Part of a small language model's weights: 11 layers.
Each number is 500 + 25 x the weight over its row's rms, rounded and kept within 0 to 999. Layers, rows and columns count from 0. Numbers have three digits each. The size before them is the row's rms in percent of the matrix's.

# down: layer 4 MLP down (transposed), 448x160, rms 0.242, rows 306-360, columns 80-159
# gate: layer 4 MLP gate, 448x160, rms 0.275, rows 307-360, columns 80-159
# up: layer 4 MLP up, 448x160, rms 0.268, rows 307-360, columns 80-159
down306 097:514488488490547503520523533486522502507500537480490500585493506481478531502509502523501484496508454491487525550459543444505469522483550502498470466517460517519520501490509518456501501503484530440502500486483499496483438529486504491500490472
gate307 097:489534465487488486500504489487477508462518461472490477499516464458478506525500486525516504470522514503473426519493509503530510501499533541481502492460507521470496512463540465536478501539508557508512476512480506523529495465522500507487491500
up307 095:537490547500516550470505478469537513537492520518501530529498507531490508479450505506489496513514437486507522506521493483503520493517502445516469529504514507481524464529530513506516548499525447501512519501451489462473483483498486514484480510
down307 105:502477492468490522483506517560479465470458485492503502493464536528491500492524504486447489504506482496498491510504470526468499507487460478515516462511536469505504521481463468517497514487502529527494506524522498496503483552486527467510458535
gate308 099:533481497483513544491475521475531480483509500559484490523482470507497470488496503463510518493529515472472494495519532482455490525554485500481489510490494519495502493542494531555495475461482497498546540470515460554519481518500515505499487513
up308 102:506505507496514482517486496465486492522494482528479516503518480519502456499488523471514498500482539484475539507449524495549487442552459483493497502497470498515509513528534527498498535474466464464497509493572481476516442527496453508502544435
down308 100:498466499508485498465483495500520443502524507490493515459541494506535530511522513500487477482451506506496439512496492519525495466474484472482515468464542469472554525505501496552547506538499469500501479493528515488451510480563502541449479502
gate309 103:492497505488532501491508475427564545498567471490479485510455536496479486498472496471485518493532477456461528474486483510516481482445487493483460549464517535487491491479515478483478469500546499522486498493511512473473478511492506513523489496
up309 097:532472527520500532540491512461514515456546488500526507472500528466511505469478545491493503472473462502543479497493498509506499510517475460527497520511528490483490510492491459482476512532524528488523472519490470496515522504517542506547488509
down309 102:505493515514507465473485538496495504531511491487517493455525491501507479489541488509504495524484425559515464515514515494485504536503499526513490497487511442508487576499496513497517511505468529485516506489512483521493588490493485501478488498
gate310 109:516491495459480487562534514511494539501511525461511514483489501568521504471502480532492484512505540493504513491471547481505468476474483497515460465533509492515459473508509490482531475479455509470491513538469473512493475487510510504475525437
up310 108:522517510506461482468465505511511434521506474511487500539511537476494523476493467467460479489465489517518489516499466459472504538543513514463547508473463478497505513503480542527475523499539500503508488509512524510504525514534493487484524538
down310 095:533486491497479521476486510515549501475516495499476467507537539499579487489487535486532501498502497518482461519500501483503491476548511526450530489439499488496503529464526471527504459482511521490533463501516482469513526474511500519484495532
gate311 112:457449526472519450510510524503485471488539539445501518509481484518452528492480519478499506458511484472513508517498488464497542492521495509452480527492480476519500477481485492479518493473530515494461455492509498474456516499473495503508501461
up311 124:490502526475537489466523509522549475485509513493488502491467478495543473444476495490479500485505495518519509501495501510466517484497522521513546501456547467493507550513475480505496510539449500500498510521469477489459514483527498494522491513
down311 111:467455510509521538471455520483525510469506529460533522524507478518467519515468565455484521496488495490544516514526538506530481468511431518520469476516521519440491449504490503496480495517535507520521508506500539514491493495480457536477523488
gate312 108:530497461456549457509479511510500526512457513469547476511492479504489458513531449499510556476481515489499501528529513521470520468498495474474505513495456495535558508540486518500465546469511514498506556523526511526484512479466478541530467528
up312 098:542530500521520490521507516517495518490467494478499537499506495485489491568464498458524505478512517477541483500492519512528515495503503513482515445474486466464479524473464494536497502477480521486467535500501507478495474511499508506535426528
down312 094:475518454483442505504519458536487525475492515471515519481481525495513519483447466487502518488488546499522475498503503478500546508443514502523526459528511508534505498505504509481514496520550507524525457481497548464479529476493530482514477505
gate313 103:436474465460506481475489515491487589477494503518499508474490492506508455471493507507519513533508554485504490519504514516504498511497525487496467493533524501505484497520520462485519492532453510526440531524517500464517521532501476510533487481
up313 090:479501497511507433491551512474512566538525503473467514536495513482502456519473490498504521515495500503542538512460461492498527473506493502517485445497513503517495497486492493478496472481495498491482527492484507495504521457432508506525452492
down313 093:503512502500558522485485527451473503474523518483455516468490496507501484449484490505513538471507511466477427479510515512504469471537569525463516471504527518515464513503529502488532535569528497534482512523540497492518527536499518513480470522
gate314 103:475471521489520485528460512529479492482453570513476527458527505533509527515475488483516446455445517474473488466482520477572530506532497519452470487495512506478505487515485473493462530483515515493474519525496496523479481521454502505506555521
up314 102:485508515496509547542514503547495487501479512563482518522525503474488504527505512537541498463467528515459537427523481517494486489470578496512526510498516510465494471493522487483477483537520495507494505504494499490495489456487504502519460522
down314 098:519529535489484540498499494547511540464435487496503505520490447529513471500514465490521483459479494520497531475494528450533503517508519502476514523501494484498510536539477550515453489511471481479502523489475487489497526489517514503488521509
gate315 090:482527481504534504460480499467453496494497478522490509465471481470491497509495484471497512490491546498483493480485499482488492477480509462501458481501469472512573481511486466513559527432523488462477443439472482506481497479508521478497506518
up315 096:505527528469496493487514536533503511485445485490483515495495518482479477510502445520470507512494541525514512536465460480507450488500512496513448522487446453473481487490518506491530519487492507504460474527462496498495470487471504481490515487
down315 101:491521535459487468521497485474478502535522526507530510464537469544514496523536470520521481528524495503506499505504503513480505483535513498503515466494454510470477524511495492545530486483485560497506532506467504495493474514510536489481479492
gate316 098:519477488511506518512484500448519500492481505493487458491484496495497513491521548533519500494514479532488537468470482457469521509513556495507513513506475493526471479480511554470543539477473508529494522507492523482481498529506522525485487503
up316 109:508484428471510480517490470488500550520526500485471510495465511471472469492542464498481470529539498513474494519533476443469474488470482533513494485477480473498486519489518512491511494531534471448483495517527507459491530435516467517513545519
down316 103:484477530531453527537506462512566503518557500512538507496515524485533513483480498528469521495510492539468512473482529512457480557490514473454516507465510485524511493490535530498529499498511516477521500481507511532448529553513520495489495490
gate317 103:494494501477523509531520472535487500514493508512511472488526478477537465525486516459534473543500456493475472510536488503508517458480489556507513520515512525494485496505549502539543511491519519456504516454509504462549504489495510534513517520
up317 107:489471557507515528489520509532494514517475515525487485510496490524472475491536488493492495454482514522480492462522508488498498538485510506498501506519504518512500503514504472495526510517475502481477489502487494488452547481480527492498498473
down317 100:510495535493512473508488510536537502511465468474512460487521461445496477482492495519529478519462505508499485502487482494512518483480509478475518422525520452516529509452506474475474519476488548517525466502520523425486495529514502559469514518
gate318 099:479554476520476531509514491503494558496507525461502496521493491488475496526517505506504505504509503496485484518518502512516517484490486491529487445515478540491477504548531546523515503498467511476524494504475598544497498523488519456506500483
up318 095:488494499445510466497505509512481516519503514485484468536480520493486519480512507472506438497504509517495470493466506516436453486553503515498522510444484466501515522449505484481456513540500505537494532513527460513550521511488489510512498527
down318 099:448463543497503467541487486527520553531541526504509489517513477517482505516504471474515483508505496495488510524500532474520469463504473495488503495506525519458473458485486515537543521466523500496467466510516514535490512500507526492547518509
gate319 091:464521529499515490487539532479465517499458517469496539525517523542506479509496466520533471534539487520569513556480509503495489502501529501507502485515500519521491492517505525576500550487508528505486495524514464521521478512503465515487517540
up319 088:459524501484536544505505517477515530541451539505494515479528469540514524516487476481500463464562515502515484484467519500487489500498542468516530484486498515469494487488517520473501488506479512495476511518496506484552513466508470522480486499
down319 097:487490545470520494519533503505516532486480472478479524532538508551466512514495488486510489473520489507516532529488475516461474517515464500520499467510555497520445481502484527540493505494528536527501495502519428500464507557481494488488541553
gate320 099:463498512520498495480490461514509498522496446517502520528470475517479496468481485509510520442502540468527469484514501492530529520534485498510536496470498502505474507528513520517477454483523524485470589524519515517514491520479476490454461500
up320 091:471510480505479508501530570517521524562500516508503506514537496492489491472499480510456480525491449529468496481461469502523482491526522520478477498485494469524470507493520490499490518503483508519494482505494478524484471474520498496516484528
down320 097:488511481481467526502534526482491505535489509512520475427463589457488525507504484476555474489519520501503505533527514515475531500504465530491501522525475509496531469485526506527503478487487507481505540530514473496495494482522516468515552501
gate321 103:519494493534548498495530481512475497446514516497488480532500498500471489508515502466507529543514500490448514497440489474486520497492559481519527463475498491484507494484464442506490431547516505511487527488499553519477460459516465493476486505
up321 101:518487524489487472490481474492486477492520504549483496502552505498516457481510492489453517520522529500461508522450480460463529502499547512522544480462529532493461481475510486551497502533498522477459495516515522492469461473512519513498464500
down321 108:513508492515520482493496537432539479487481494478528478538513519487476552527453513525530519465511510487471526537491489510494491521486472500496451537551487512475496520486503479513468509488509552538497501497507560509464542516457513525506463506
gate322 116:525479505452493507522498471530506527471495484507481518499489494476520522485514512493502525518504494523506486467511473486485518481535440565538531481583492513517484493485501473530497506513511504499489464492538480499454507508515503461453463499
up322 110:559493492555517480534488472535560486492512503476503477490494462528515489523539492540507485462453510442530485510526484523495465523479551523447486462480490499473537515510505517441507518525489437498513523490522506493518511520505512503501510503
down322 111:494476459478500470510465452485537499490494496465496486522571514454512551503506493476485496504451467519489470532521482491501480466519479534502511500490561490496501493511528519504485498498496486495481516494491499512469445503505505500462488518
gate323 100:485523522494480517529500499526517475493490498497483509527524546481509487471509490510491465508506480512531465528486491503502489501503491524573471470560523504527481507480494525486503485420476526581501555533504493462503544523521496459469474491
up323 104:517546509479497505522497502490498484531509484490501483522511520498476447494483432458475471492552459492503500537502504497439489515426537512452471489512523542519482472481470539466506479503467537533550492504544494508526532504503456477508479506
down323 099:520493519490511499545498510488517496505473503514483470472443509468514503511503494495494471471489510501461460508513499502508508525516494455471508520494482514490481460489529477498438522492548511502532478446518503526472496475485517506536511487
gate324 094:483501530463539480473539463501524500494496504443467540482508505503510536498493516506522531516476529492507499531509489477476526491490524520451512489499500543524484460458504482498477512458515497478502492518480503485519461497455512497524574524
up324 092:534516526464507514513500502484521533516466491484474516514508520525502526515529525498489473477446496484516514508500536471467464503507509502513498482526508499489463467499475486540521488494518489480517461501502472462484534543446495497484534517
down324 096:501502468526477526508488484515516446472551506505483485541536531485486466499466513486564511466478447496492503516496515546491437507491482515518502470490502445499505496519556504498495483502515494517495526518510525514451492552503543489518507505
gate325 101:521500502533512517496513556498498493530490533471474498513543494447520478472522481483478489478467496522494490495515524529500511496549529499489511482499458433527541514478500529458492512488511528521509473520510498531452467486488505504529464461
up325 105:499532492493457488499481474539509512491492504505432539481519527542498513489551484496466539489492504472482505522513476506482484490470512492508502520487473479501510504491516502513511499524468524493489509527589508434516531562492497500492450520
down325 104:462507476531476490514486500490489476484503500500485465521514509551513519490486504506537558548483462521507496504555492506525483528480478486461461519524522480467486513524523508503465485466523535480479467501495477482454484540507505508480525491
gate326 101:495538519451485501503508521506472515517532532499496460526531497482491476497509492536488518517509498470519475477578485484482519520501525514544460455479508537467520494537450527427485507496479505545513495521514530517453497514519523510498475501
up326 100:481531511449481506519540510497457492515491505534497493529512512553527539448483468464510516518506532467517496487558500462501473501485519502495532463487502506517531492491496502461494536514471552504482524514475500497529508532496488514505461501
down326 096:483503501483489477495534551513495501472522489460523514540509485522530462503442481438477522517490528463507492467526513487513497523474491528492465495498504518471480486507538475507466491494497500482462508515497491493570521546495541461501479493
gate327 115:490492508546524483547438491473490490533486495511511511522539535478491519485513533565460550519495508519533499502458474495472461450526485477493475514511432509484505510505498465462503493493479502478515485538485490500509505480503543491494520502
up327 110:540498503484496539540508491510516482500504496441489465480507512519536525498483501461547476521477477494486499538484541503559514516478512497501517537498536513477484497489528510516522524504521540575449543526490467514486516520520490509465465499
down327 111:527510484496491530499525512477531514432515500500472485481475505519513526508444497532507465493477531488487448431501462523519526495505514487505516472509506509511510502492533528516519512522475509516434504459508490466496498496498474510499487465
gate328 098:517514493462517473524517476523502514489558487485496477495507482496482461520509498523474512501537534490491510532467495402518500491477508471489534485493526514500462476472465516495509496506531519451485529486521504508529473455576519511547482499
up328 105:522512539524515478506463507478489474490489504549465502491508548499511494503479511511504476542496512483510540488475517515487492489514508527465509500513487477579481468492494449517485493506517511509466501470517530499435487479500530521442519517
down328 103:470519533513510531497513525522473471482506528503481495484483521481469504503519496545471475523498515513474491533505525532489549512522491478490467551534441504500497491490504499504515462496484515487493502505517520498489555528466519475487509514
gate329 094:486492550531524512450507490512478484500437501486489528543499504472476543487509500487533476529489516539510500503519481451514488508515448458484509484493489516502449503569504461541512488563515467522523467537447522569517452536525481508532499471
up329 101:496457504496496541453517525577487470495494501479507521557525471477472520515487534517512469473498511482523519515533509509549472508514471493517472489487522492507493510550509481522565509506503472525484504485473514573470461480501507523519491506
down329 103:490533508492512522526499516478468500497531486487485508512467501473470569490494532496510527471496446471449462504492472528498510485476456506548452546475513524524468498488521541534532486503521485499476484467483510488505524485459515530482490509
gate330 114:516495547507515510502488523497487481542520533526549536471510500500496484492520535480468509511540502449476546511429495460497499481532549499473498489537521504507488498530507468507476530486530525491506486471465536520499485476515509490484546548
up330 111:487543508465489514479495472506481510520514531498507519519490524534522493509521552524511485468554461483505485484477478499458513484512540477520487533559538484454482523489516441478499493508499483506492488504509521509486487501507524514462544490
down330 103:483499499551508530522562534485467505520511552512506510498548490500503474477509513479517519478529494471473504453515492483478432468521494504452506504472529509517493507514507459495501500516514526545518507484472540522481547452521501501488526529
gate331 102:491473506517478489474502480512500506476490475509526504531481477493472522482508529553486512501514543543502490504483501517485480493507499529451555502442499524495513463481484475455518504517506524473499483514490477464446453516509444502518449490
up331 106:518485499485526490502512480492475485511471485466498538504551452494486503513471548500498515519547459497524465507487476528504516467492486525460523480517511518455502495498502498537510500469514494437513490498540500509518559491530522502450452461
down331 110:470501497454498507504523503521479509478492490516471525492497478522513501542461479538472540511513489445499524471506447555529457461477531503495539471514505495472522514490511513455478526496484548497476477543498453515508512493471522524524509513
gate332 104:483511543468538507486497470552477501518500495480459500512444510501460487495475441527501511484467502526534515500522496483484532453502560475504480505479482516466474530509478471484486507498494548501493523485487501472471504436503517478511515525
up332 103:528462502462539537496501514528484487469520506504447478508485510511509542497485476476458544525477532492504494526505464473488523499567502470543493452467452509501515503485510490517486502502520545477476504479514514529480503541493509456463464501
down332 111:523494521526540503489513467532437530519498488481462543479460520509490497502495502496452526522489486471499452496534543460497474489534530556504527489468495519486500503505511523500525510477531504500485481497505496490489542486512533474490511508
gate333 109:500533478488539482471449479539534508490513529497497463508532488525487478499501514511558528480474503506455505482469471516526503484466530507489498529509531512509496458534513534499465504490500488561490530501498488541488495500531497480490499485
up333 111:522561480514520457490453432518494457465546516491469494512525504506487522508510549536484505490489479508460526479498469499498449491509489510507499499505505518496503497508489512500462470492477515517534503493539496523478485483514522489500514495
down333 098:523496430468488499553518525468525494496536490441474481550496474470490501515479511490465440490546490474508497514492511506477492508476488491542505479533489508482494545471493465491497534517494529495500488517497509477521525524504508527552484476
gate334 090:531513510489473507493515510531449489536511500475468498479487467530496482522457490519509503471510524506443483515486527499496515518541528493504525514566526494492446467467507488531476486520488474469467463545544506488450497482486463487470523557
up334 098:430465488521508505503470552485562493491494494510534469517517505515491499482515492455510512527542497500512517545521466476486471487500502529542485470453464491522499506536458533490507492524500475560544525484474463512508506525472530547529469486
down334 097:488500529503462469463502498474510508500512570551541503517528489504521526497450491501512491551480532544494560489523507494462505474510500511499478505521495471494495504489463509517564484448481529489457525515476494515479436475529464495500484482
gate335 108:501512531501517495518486495518541458515447500466465510453463461502522509518529493516526530501447509525517484500593501510508543520509486516436497496531460514471516480499490493517496475447456455531487495504491489522531537478475479497499504468
up335 095:483455506495496519525560523514454473494504491490445535527464481472478466477530481521504509520485498495481468490505498499486498500488504457567479457485466505516486448498486521494545487491526503488532490481482511476472495513477487441478491516
down335 098:507489508566501500481538453509478501491540489487535555534465544507505476496485491505521490533534522558510497453500496509569514500458534482507476473511518506510515507491499531489494484507539540515461502484479490549529508514476484526528458484
gate336 098:501531493449515468520509497451536530423496500496517497484486538495501503523464470487493515475516504522508459498433493520513482514516478422502484506510517527502532501494496525447507498530526467487504479477494507478465479538512440469491516504
up336 098:450470480495493525488460513490496516502503468492510484517560478501538511482552550498522482505508492512526509452518500517528484474492523504484535523518491503505524517479535499476474518491495493517500484520512476511479521533531495507495497510
down336 100:498482517491528492471519473474496518464488503481480524472483540518497483523465470511525493503508478493484455515493520512458457525506483439539472446476495504517498510521497519518512515479478489502490518502472469513442508520486472522493481521
gate337 098:483510462506455499496508504484458495484553422487482519510520541536469495469529516483497493522513540469538519512501477521489495511537515494473429554479499499519513472517502510493479486472487511507504490487454472470531496487475559501475476491
up337 095:483491502489589540490508484508552486499476528512513482533497482421538482520469493476516529497527497549497496488464504485488524511509508534511534422474495472469512535504526492496507509507498461490496526515512550519458536488530450528496567543
down337 098:503480518456511481481493447506476492515500452506540525508504467534449493497501540506533523538551511492499479494550529488497491503500507530533475532493503497505480552494529514484505494486517521519482495555510473508533539511461495481533494497
gate338 090:506506503487482493505538512542566514436528532490527483503469508464489537515470531534515512497505493513510493456525520492531497480483478511529508505514518504532457490518499447471529480527487526473492534493486506502418511480494497500501511530
up338 101:509533501496498495500510524489409487517526484518486512504525479466472491516491507519502486481527499491502518505507462493482513524525528514448465493500517492505504492468518498503510484467530489469498497474526460498601499493487550508497517499
down338 103:483528435473496490494518528497424482542489498512505495493494490493510476462509488510490502495483526490502503510462445498474508553536501480487491483466482512479510486493488473488494471471544493494520493457491483528528519504484511512556493494
gate339 110:515470534531530494528500561522523514518506485502559508445466510539498529524507523515518521496533447466475479510470470537479496478503473502491494498507484489477473499506529486512550520457513529487546465488497463494540491516495514506513487481
up339 099:479513490539525489480510529520483519491542453494477486490508496509555518549562483496536477491507478514485470540442490504465480495516488497470530494478485522494502454481523511490508516477516438521522495505466512474524494491488483506487490447
down339 101:494500528498540529483536504527483467462481484486528538495493521519486491487474486480526543528531524464512550510479497478490493482460513525522531491513524451494497531447493492491495494471534476531540548544481469474515491510493474522479569451
gate340 101:534502513485496488469488507496474473493525531507515480514488519486515490487484497500547502555473494486513538499467542484538470476524479531457539507494464531504492479505544493567509494501495518476521485518513484504506549537497480504501514509
up340 095:509500509515503493479501479523524466506491468489515514527492456556507527517505462512513494473491509480506514467536526467501501488495491453542447481478481506526546476498512519498501479547505479508517522516502519496523492482489490545544473490
down340 102:484493523499497478537488520516511552462471507528476480490468505468483524473495522467444508522505504461540482509449487526516543500544535506460529533526537501470528489478524508508524490495518482526519488481478484508511490537516467550499547449
gate341 108:478547475493532474497521482460496506466479469492520501527492473520527506457527513482539501503510488499481514516492492492507508505501503435566485533527481538502506484500466530478452509481503504445523559537478495520503517456503543477531492487
up341 105:468512537497493481456526512515474491500472478494502554491490486492521503447495482500487514520522497511531471462510494498476464495537525502528554526478484490476502527481495502484483495571493472535502467474483524493499502507494480475474514509
down341 103:518476491498519469498499545481524522517559544482504491463492549498531518475504510508448485502546496491457497529523485513497508483529475474467459480530504536536523498521459457535482490460497478507499516521506442535494496520454481445537440494
gate342 102:511547503504511532462420504497538486506547517501480474466491510520482502488479522516494527519511462463551481497517525462463493469466475507523473456495485467521486549534496510496470516488464478495503521513495475483458502451517477523525551523
up342 104:480490483531494500517534447511448525486483455522503495476472505448501503529472500549485516490494523565536480487520456523491527539493486492511508472457498477472475524454516509531496501527433504489502464492528500506511465485504478463468520488
down342 098:539462532539514504504526483490511502439494494506525518506515477482544499505511481483480474505501536516499449497475452539498501487531499545476536512478498498525444512524494492494458547440534473512503528523524530470533480494501499538543549497
gate343 088:503446498501547529524533570500508476534504482486571467513543520521516523502503485505525482536505507518497497523490454483474483448521514466557512517550450496491489536491518530478479518526498488496501501453480523504474509540501495498524481503
up343 091:511520508508492528517524506491517468544476473518528520510519486502528533465503538517509489550461552521527503503524505509511509432522526489543511470511484512495507519501520515490510496551503497487476465432487513476497478519467519508553515487
down343 095:491515516494509468472510480480528517483524516499451478456492513489521480521505517485532513498523510477477526496467503497502494505495472518464525517539481524537506509510487498481473468453487517498496513546509511486517523471531467493523486506
gate344 099:483467524502505458489493499496545509477439487468514496512474547508497455472468504505496495506512494530487529497529476539464491478516481489474510498477438468494479470507484540478553499542460487495502514530547504487523493506508512506551407510
up344 101:481517539477515493450514495521514445454489484517500498493494474481493477532494483524502505504507483491504492502475533482500539477499508437526489461513524499479528486505459519501444450516500469508490502520490544474470492508509504546454538523
down344 100:519523479471546509481478480486509492511536539508434513526506501535531501478515495498496484487499507536470521517469500459472490495555492563511483516517487526451545442540478510500492479463483518500527504534526554520455501510468490508516544502
gate345 090:557512516479513507525484525525493524542451498510487492484498562522450515480495531527467534475491537512503492513520538487505504493541512491480547484498466505524475507454512531532512516506480494467486479487535450480493519476519505471515489501
up345 091:513521500539491476454509487490516505471542517523472545529543498501499507525504471516511507526501509453512537510438474517487491502518526488562534507483511497481525509498515456456518460510494472540541492500525513455494481500469571517510516515
down345 090:567478500531507501473488454466530524500528514492479474535492513525481468484531497509534478525495562517528535495454479488456512491500537468506477497501497538492489475445464491496498517515506485484523535514516484445465497492507522499505499480
gate346 104:553529472488522497494526490513473518524481466438503437544482491495482495523516505508449524469505504514450521493525472531484510491521477526471486510485494486508471558523541490498496491504460488476527512482491455478494485528497500467532488508
up346 103:524527499515517524549508479451494477467464478497550474477466497466487472538547489466504511494519471536494473495531499548501521463516503510458558489532472500506438511502511487564510501491536515477504484484510478505498472500514495537512508507
down346 101:475474517489498508456466516477484486510529523515509515516497537521546490491471516473523484500487459531514472506499521512471539503495504490495521479510553483521542498464459516474502469452482504467512505516513555484512513494436498506487486507
gate347 104:466482507499518510496530493515497533537497524526543476500505472551479481512515516498493532479515534536513516495520524496479494473506498435539510513489470489500478510519490527549528556464488495517447498492509478507497530535512506466501498478
up347 100:486454477505475478484496517503488492512519460503471499538520503549477539466523467542519498500453483529467543513491493515507513481474496488508450557491480515533498520520450517511520519436511494507513505497476503470508522514508503513531525488
down347 103:541483512512526545483513490521519475516506432495498503536478510483509546478511468469485515497540531478461451532498505534506522522508470513551507498485486503498481504480493477498483541446461476512481510491458482466504483488461515519460545505
gate348 097:459514528481515509460514492479472515541531528505500483491481496562505480530497458535496515504440453498521517498496469477512533571526506479504455501508486483441477479444489460501494482480487503503475468488458489464489500527484517541470509486
up348 101:483506517487484481453502530495491564503471525520490480475500468527506466507493473507488459541496521463528487526485465488497519540474510484533455477511491467447508459477483514514529499514432522494487521530467534441494520507493483514508466487
down348 099:499512524504516512503470536496528498490462503458496529440505486520531472499512515494456489509479532522495500516522481534517563485487514543520461515457482485494502499436517474524512499484494469502473493489465492510484463534510472468482522505
gate349 102:508481515481493492506475498532475480529503502515526544479464534539532424498454565530495501482500472498504487528513530513481508513499486537484478519513470478482442488493492459498516461497490528507464496488518531510488539482481482521492451533
up349 096:506508498501481494476488483526502463505547496550555502440508533499511474497534513547513486494521496457481502524461527508499471509513526461531509480470472471482513465546505461501533460538510486511485520561527493535502513503489480521488499490
down349 095:523507496514461538501512518488526487525492503591509534516530537512492546486518506519443514496501497519503560507494521517441485506468481510534532503462496492479482517498538518495513544498503486460497468517463514462497560533493487506498507495
gate350 101:504493513516487494514527523479536491497507535467488465524471460568498492486517536488521460525477499476512482486524503525509491472486568519484504514511461506483502544449506495501507505492485491447482486505509525523497498537490549475517505483
up350 098:503514539533465486467527513485502523453488573503511504537513537462529517495510489541508520502496494499503494492492550513503484477480550496459523525504461494545496512481529499510512543490485505525502529472564505488496493493496540488517534516
down350 100:475469508504510517485476512498511507545507462502511521463452506539511491488511502543484475529478494461556555463472481471501472468476490511530499505453472503488512488471437489523487472460497526479516539511462527507498506539546480516537533502
gate351 096:565542542449527499462507497499512505491482523510513495478508460497468443506541496534496529500513498517505485550467499489507495469508543495487511516477516473541509512502493503501523459515527506481505509483532577501540496515485482525515511494
up351 099:492496467522442481452519479508509489495521464489506483522522479541478526492538525525465535455500481536518499558526513520511463483500460492491513482535519490528524523509473549542504486519489512460479522499508518508521559492457511527508494501
down351 103:544481524498490504535482467530462487517508495465528488546451495466506477455512530504469478499518525509489560476522533535497499494507495483531491530481474487527475472472499462512527510494520549537460491502530524486490490539516492466540533484
gate352 084:475490492537494466522520494505533513524504451541490548551468503518538494513510507487488491535498514483508463458467521514513466525550518481465507520465503459493529476467507507461504514502486518504455493479500483466477530476503513474509513499
up352 082:485495493493497500525489507529488498560486498547502527498497515533480515494544453510493502499498524495523481483549522474512470535500521482504533502451503477517564483461487506483488443560507478505454480492482471506481514469507504502495528487
down352 089:517460510487538530512488561494514473484499486545527517521443497511529469490530490528411516476498503478484439499518518484521511500517550519523536510480522493503520478507516534514505516486493466537502497548464478528530538458507485505488488518
gate353 102:504527484503504484477528569507515535526494489472488520526482500512487499479475510496469521501494500505488467530487517476491469499549507499489503543514488517488522529498486503462496497525536442493485533514522516515516527477500518475450496479
up353 105:554485476491463499522525469517479534496483448506498510509515478440443508505492503565448504506503489545514542478512501545471486495510472483513513506523515473507459465523471525505485518503489527479493493515529507491539476490510456491497527514
down353 108:502481524452490485493468475559484484532518507549499476499484513471531480523502491472515448497509487491532562458474472545494500558467491494496501490512485488493496450538513492483545494522485511540452474450512482518505560535508481522516479506
gate354 109:504471466474533513492520526517461492490521483486486528497500515497497515497503475479477511515510431490452543508501515491518499501486480465513530456476457501499546503515490580513491515496527489488521520530484513505508522487504508513553498500
up354 110:508458421516518495508506496521452507527494529475478531499547524509475455520539464511483526495492498471477529476490485498485455491508441500512483480490475486498497544498521530503547516498483540493522498512521496489498454499521565501540515470
down354 102:522487530448515518531497523485494491517493505523434541480516491535477465487508532532511494498507465457485493473478505510468504486507444488495439517473508522517475505518530522520516458485529516516488489466474458486507473509515583514476471495
gate355 087:524502473510522475464512488498494471511514493552463464524495450524501495480515530507499530535474473495497541500527511505474506455535478494548512530495483537488489505546477523540465487525476477527487475534450522525517542517516514483494499510
up355 091:469507523483496534524496519526498530494484490445521526477464503477476479535504476508512498493506521516499459491507518502511499511502498500447543482489515457544528496491537454456516534498491486496501493469517485479477477464468471535494501489
down355 091:526470546508524490475540517521515510499502482502503470484501543524469508472507533518495500515505522520546495496495486484505497492530493536588522517502507536512454487518453492497494482499500493483458530522499515547509510518527464505495495539
gate356 100:491525528475499488469514536521487499491468495497504522513475474520506490501502498446507486505518536497484496501488517454518479487573514454525495466494522512454501494501530491507501472506523485463468487518494504470448498487480467505450544552
up356 093:493528538463480522515500555523472533498511486503490500529495515519515525522510472480480479516492460506485540490481500462530490477535513498509504521523496506473450492467523482509516475494491489490441487503496480498434521546471483494492496550
down356 101:479500476553483527495513520497467465517516488498504494478568477491523489475453507470503503539471487506552528457499505465510465475475484477491487474494496481479460517487522469481505493504485493521490485528507483499448564495510537502515480506
gate357 111:494511496492550486551528506506460557479495502539513525503471464497509496541514478509510494454509505531535465501507543533511497489528485483513444459476497491495511525520525529458470488455496508486516519496501544493488486509519454545507505516
up357 106:513515505501491488480488511527490486481427474477471494546496519488485491470487495501523501541465511508513504520547463517480507497515477511548484498532513496512516512482495560502485515469495534476500523488516494499502506479476466526502455463
down357 102:547523519505467533480533495524538480477488506500495533453542527517496502490498504500504500503478523505520505510494483506513494469513430499510467490511479483513502541505494492471471509536494543525499489463530524460467495485486449518439510504
gate358 102:487494512463480496522532472535499513489499484529479503553474485484516486478494515499472529492483557528536503513467516508515449469504400490520514463467497499500500486486509481517500517482511517483500494479483518458475491505475516463531482540
up358 105:510495515479511486481468491489519482518465501510546529513517497504485523446487451503438492527517466521486496514508484510531501512539511516480471556465512445507491491472492468506452465458491518524511474478430520506530501498488494535521466540
down358 104:517501520509460525528530445471458522488476529475508476510516521483523504536506485454490514513471515513517483516497477465493497493485520517527530480475525454519500518503524520490518535538513451516477494506439462448498527475506507502569502547
gate359 106:515496510492518513462484496545498520503509495478479513524513514479554498539487485537528477479450490502502479451512546499441464556502488499582520487470529494506510489472502518536516484520460471536532531477505519483438512500495504494499486545
up359 102:497497504503531465473497478529477441515543480514522523486488507450517539523483469490547486519493520529477457495431495496503498488499500541507533455500545489500478503489518514524505497524511447453502483493503486490504497495516524489462525495
down359 096:509541448534510529522520475486483464526478494509520529521481501480494519505508485459532496497499486519502500531443460497498513493485527526513508510509482499460504495531516494519493522503472444465518496463539490496560505473497512491456501475
gate360 093:481496504459514515456473489466490488485478485519487518483511499537477501451520478499534490508550444485486490531454532493502489507497519450511495475505500521503536470528505500481447501545493501516487467520527536517489504506492483504494511489
up360 101:488511534479496510466490504491499497527490476552516480526502463478493518454523458515478478518531503489503498476502477477515520504517506513454517452499409487499474473498506521502454515477544448515470505526507528478502478498514493505478483477
down360 095:529495475492514501502502515495502526518491497498498484526498510491525517496501528512487478502492481476488497497520506472459502496491522493529526500517469489482514480478479543491475513463528509513525512532504533464492458497518530483527494507